Each number is 128 + 32 x the weight over the matrix's rms, rounded and kept within 0 to 255. Layers, rows and columns count from 0. Numbers have three digits each.

# layer 3 MLP up, 448x128, rms 0.14, rows 413-447, columns 64-127
183160053071106110162125168121097146097081093161216073145105098132209155093110153108171102144102141094186136140163177076155145199155146144169161143128067105112124086107154093125114144097124095
113140097140130139091121144169129167144139147084175171132118098116138168126151140158085087086063184168109106066132144129095101165124154148192133172148112082138106146136139168151133114118136109
160162118135136108111073168112123131065162095157176133155143068158090205129076089093132098147126138135150107071110103146079172169171157176178131142123190174134113158184073129105120134165092120
191108186196087094102155127118115143228060165157164161108092092167106137107118208134134131142076102157195175103144136125113129123116136096102126166129168103084123156131140147092130103088123190
136154099184087150096081190175210036143162112133121196108131095110154114164110157109148153105131140145103138184106131118122090098147125110099072197079124156198102087097086118121139058127098110
116157160110050132089065121156168116150140131152116133136103126119147132109103077128150132136124151095128122052109140116134068105134088134089134214169107111140146114189100173171075116107123179
141171100097124126138070131126106094121124166134139160144215163149137185094145111139119132102094084134201111073106133123083089097153097095126166110188148185118122127154102040119065154094190117
151113156177113117085116089129171110116076138093175156103138129061134139099121090124121131110158078122119132149159081161085126114130136098101129160094122175126128151158070102073069104143198096
085228092141101145061117097137112105137157114081100163120161125092138145147142059112099103074127140127120079124147153105129155109154159115155112118143074108114074133159117159110084142139125097
127155176122153090146119152146152146131129139078142158093105110068128104135159126101153110086144138105085159116100137107132032084086135120088153151146055120151076149108152128177184119084104103
155152080141148081086125149127121120144134128151159155111099122109143104136093103128096117121110122134143133105163139112097128123136161105128149109131094129143103111129123104120102172142097148
115094101134136139120148118153082165168094140165071145118135128105121151153148129126120143124205128118120061115100117123118115118135161166153170076217133142134113094064104097077075155140092175
112148112164122115109081170090117077100154158148172120129125184140145107137163096165143132123102113137015044114162118127092186184168164178182068142057125152083141164084095109129153090139139161
164185160122125121153161137121163136162137127145136125113089084177070111105129133125126088144114107176213136111126081165118071126228132121164110137131144099154120137104050103091140071109107125
143086137136114114126162139119165150149112173115140095132103164140145110116115123126123157156156116121132116138173147177110166163140173120092131108098118130157149134073126145108096140178141121
110106082199117134114100094152136148123178134182145145120119126174093182128117114146120105134096179125050107149133074169174108120159140091101091148075134100123151127136162195153139142171077139
125099166204075114143098130153120123162138105107130161123110113206129147126170131166148110152109137137121165159065102085095148144168108097099158123127085171123160092194125131074109158099076167
135162115111132095115128084145143196107088124157148150113104112107145131117152101139152109144153138150107115099190136102112114127102136181182172135106127163081154123119075138075112127159149141
173150137161111121085186102127146149132127127108140189159172060144091134095145066107164105090159148045136106094144125167156082150126152156169091097108120110083168103066144062139151111142156070
137148104123132153147127102076182154109097103181155164143148084141116130173125169136117075087113096106084105127152140055142125168133101064116149177186171154090131099112064144081127133104070195
153134184118101121111115193130181095079112158201170129167128142067181143144087138068128103131121135081096128147113113111177095159167073129152092143165168194085126133180124134150100135119129072
089095140134175126082110116138117146156118152190102170118150176135088103136071117144103071092065115195123115149114128114108163087059115111078102139157124157083057129149116151151131184109064104
173121167072117153121179100100144149205140093139111194140130067136121117063180083152169137186061121151175076170126142183137089106128116144178143146118138146145119132106121176145082113185195119
123126153159161080102154130151146106133100100162157110097159084153102071099109140145127063151113081161089141166120089104135090124091199149103050142047116132134143164100078098162143162136134177
151114113195145064127140165168150081174065181181153113111149126081098097082109182120153143139113139138130092099148091097126142131133098183128127171133130113098125141110134119113176141162124102
107119148144100070106148080164131092139129066099075127097073121152122138135115146141143119070125130094130130118129106154122127141080114102175156117175055112136122134129093091032147093135146178
126139203137099069143137130086163106142126155143083134075105095193098156044082140122076183127095105113146170066125133147083093171118144154124009146120121093121135094103131174102145128128057134
123117158110113156170165112111129047131101153034143111168141139181109111131156145138171150157124124092155096180096128147122126126124127123085124153103116160074127153148148124131070117093086129
067097111127107131118146144058143117127113145160109071137128131133122152174106153119049107137096117096125166092198109190126122177097166104166146170172162117154097117191072149129123180116140123
102059128110158124126107142177140137126141116125117119117103186137158126061163138108084145121127152058145165118085136110068125101123082110184060171100123166151155117115152120107037140084112111
118123157110135139107094109149120172201152095129156159098109160115126104089157120136071185135102156103069143145124102158188114168097199164163122092129125112103146084132123106035162081138180161
124085116114121173092085129140141062111142173106080194138154112111158167146055135097181064101089157119087067128130131146131133072177157136132078163095120083140136202165093084112117140173147145
130107078110174147149122135091151148087028191114117105156142135182104172130108140101100168067115088140156101109142087080138128143141050091108173155165137097127117167151107130103065127134104148
170125138103180129122127117142120118150123129131125144127111117109131184116148167149155171116111106146136139088204141140121103128128174118121102154090156139081130137138125152134092157114070147
180129132154163037118159096144089132134122130146127096071114106136098118151158104131128159186153102111134123118135125080136116082136102134103113126151097164086118176147157165153146168146147137